config = dict(
    n_head=3,
    init='normal',
    beta1=0.95,
    warmup_steps=200,
)
Each number is 128 + 24 x the weight over the matrix's rms, rounded and kept within 0 to 255. Layers, rows and columns count from 0. Numbers have three digits each.

# layer 5 attention query, 96x96, rms 0.219, rows 74-88, columns 0-95
096148174120132099072166049169163150092163122130082149108126126195180131101148143149143130142183151145120110143107146106085140083115178141076113113125123117147163100124062110108130146095128087095108161151154155078137144150078129103056188136158117127140172119174090142107112152131108101120
064180181106094167126127113147105153110080091089102210146101156142148096088115136096130144171144140168146065137138089136149181124093107142106109134131112149111110104109114137194138139129102124136128102138153125170137129165161153103136134150166118123173128153129105115124139127151107141116
136122143121138109053047122115125135102155131162133155220126119111186129140114108133121124112119088141088143135200070079115165109137122101154171170171134172136093167116088087149104132121131107079139152119151142130120098149154132154142161118081078162072122099145096150110160144119076118121
178108173084136147097167188121059151158076139116126106154145119137085165150109110107160142096098165124138138162149157114107135055139130095122128125174140026148120102099144045115107076171114155114107088144122141122080123142173117159146133111114114111095174135058158131150095113142100122116
118146103145114148106156151091139136116201136093138061110124119149155117144084075084215136127112128111129079131114113138135147156148186122067140166128139121132205129096144095176117165118208119152061113175114126170172158117136127103126173076004164128082115143085136150194075152107126087104
144122092137114159125125089174130124155144153155106117154173108123127126112144140123181172124093121137082120121116089140116142145132127125157091168098125123141149104087132103145105104138126132090155153183120137090173156132072198067084071092155114138142108095098143144146123111164077176100
127124114156107126134155061106148117175095113098125070162122161111182134114201145083204132165093103121150140195116092117119137116127147083147135096062110093117169138163125078168187118103071118169169148180108126106093151125108119111164150128196110107132106138143080123115121183102132182016
143127150189103085129100169152141104103123104168123127122117092195134122117184118155192146035153141172098152175133201115130180148158133099069129081179084138132133214148127134101132127107120115096064110132159128152082179074103135185116149119153132113103095119158102128150114087126182151118
100103090140192159131150052123131144116097139124132090184044187139111138138134111206126169120112109135094121104130083143138082141121085121135142085127096099064127090090140107110117135131122166079071091107134146167099101072175171093126131194153142127083108126116145121179160152138117063185
175125174155206198132134127107168120145114140124138072138058154129093142152089112141092137134115185115082129121128154132107038171140137112116152161136114133091164151113106159183147073092209155146149195156151133085131135088158123147088054105123058112102141101132138121149110142082118162169
154139063153098070079150148153085093098183119112135117106161140073098158134113079146129204120127126164173103109137114116113132100139177148174148138117157127152155151230182135165130104132087113111087124105164085115140186094115149139157053149180103145099089082134147102136125202160118129105
109113185149116170170174157114161149158163128101106088140102175087114131127071091077154100091193140084118156112140096042122144119072147136145085114105123195123112118115168131135081065100079144215151119041181185120143151143017122115108071143122119145111142130203102113128132113088177126114
105124179135101141138116157127122133079113152119113141152124152102123191097109076090158091134100182063170096118114133177132166161086079190145114121144129159143128174116118047125108162148137129123124158144103117137135116116119117110164125055169109175129146145114114174144172121148099139083
174133097125035106138116088093152119134108130105177099173172151101112172185119148104102139147172127136168124149172129081096142130144140081109148089136124073111093161103131088141186081103163093150125197094105163113121163144168160065103169108190109093131174094106237093174118130145167160182
120129085107144136145050151188172163147103125125115075116148118129080129141128139125097138124102124132105122143144130131178136121192126120148123092133128132150187135136119096149127167069140164150146119151077150167141132117093151155165089119182117161107121111138124119090122150195135149129
# layer 5 attention key, 96x96, rms 0.207, rows 74-87, columns 0-95
135139132094166131155118099142132116092126134173127176104150153109129128166183149111185118135107141153092109140110108105109174190123140096150117148100113156128109153149094152118161135132179102125162134116187127088134118152169098140102147121121128037170114112162090082158105092166097077084
158111119121101177122197106097159169117146066161136160153111153142120137124128141116157129115109131113106102148080118125088132136126125181137148093135121161164161099091147104100144155176143096098134129095163137113120092196093166096121115131164169109133123145142122120064152108130123104122
096183095137130146164092137124125116107158145145155123133186141129131083131109116117068128142116079127092142153097171103151072182121139140100136100109144128131140130129108173133119163124077123101122156094186123124108125173119127155155152116070101149112178067098112118125151130166100149065
132146172172143134107090174137122172080129186165159100122154103162159120128139127085111175148080133124126131164091127135142112113133147137086133101135074088147097161054175084080159136137127161141093144182110137105079135082187120111151089102164076097100163192116098164118144181184097115150
128141192109145084132192165113210125069138135141088095104124131123112120143113123117128121167072132116171138168127112144110132084096163144161180178121098168115134134079108110207120130120149097109095077135097208164092158104096151125148121077039123134153143173166214107166083154127139143068
165162111114142128130139124114146146153090149099123104130112108093139107148135108066119055142099112153182112127121079157128128133136181145181110080131127153104122133134087119152146165083130168098087139133127125146148112138113112151096087120146107140097101123150120126085132171161127101096
166121154097107125118170068093142141160042159120103119132153140132149096098179133112155187164121117091125163143100121115181121119174170096138151084114101116093093140143132082149121127064126177119128150104132119176129143194147152131158138026154130113123056155176092068101112124119122170106
124119115144136123127082157142131061091092195152095121096113169166169140173143121213161098130151156118101156166115105125126147129157139096029108131146134157102180148160090094132076171119151078079133108148138197181058125095111100150139149103138125078141121087143024158141167155159111125139
149189167142124163098083150136099173113096146093177128108082146216117092134147135150136185134124140137104123132152105155145128137048158096184141141174131097105162135117061088100126157145139129114136149109147125116158056078079142152138093173134092122141136121098161107108145106097129107137
134114113145193130156092118115148157108138160132124039169116094122093098102157162148098163158191163080164142103150123168094130157126145047105133135119135160159084146112077062085131129099126127146121137170188150093207134141100115166101087081130098154156156078110158171138104170104103118126
087211060157143129102119155137110125164074109109125138146204167161119112120181061133125117104145145123116117166138078097162127139121195187150163162096189099152117117149210103137115051120143108082106127098151160149123154103100099176122100109134139169090109141142160145119108151121094135162
142148146149135142175122175054242131191119117128013087116126170091108125096096083156124143156101212155117117105163149122129096109078131118092095142157082153151119122123168176145144117173097090150124156156152154166183172181133115141098123110148138152086106115158113148118135101092081111140
173108116110072135152157126152132130121118118137151137122106128142124098129103159091132128184102143136121155099119122111100147160118119184119202192117164197181133109063163109102158196113122121173124096158139139166122105133115107115178129107110099172106117145128077145110164114154099169139
102105129126143156056143088126139130162074136133165088166164204093091128097121138106118108134128113113179127166081164092160114155084163096113152106159054141136084141143112100141161144175153113133105076089148078113139191107128131074132151086176072086094166101129192161117103117108133133170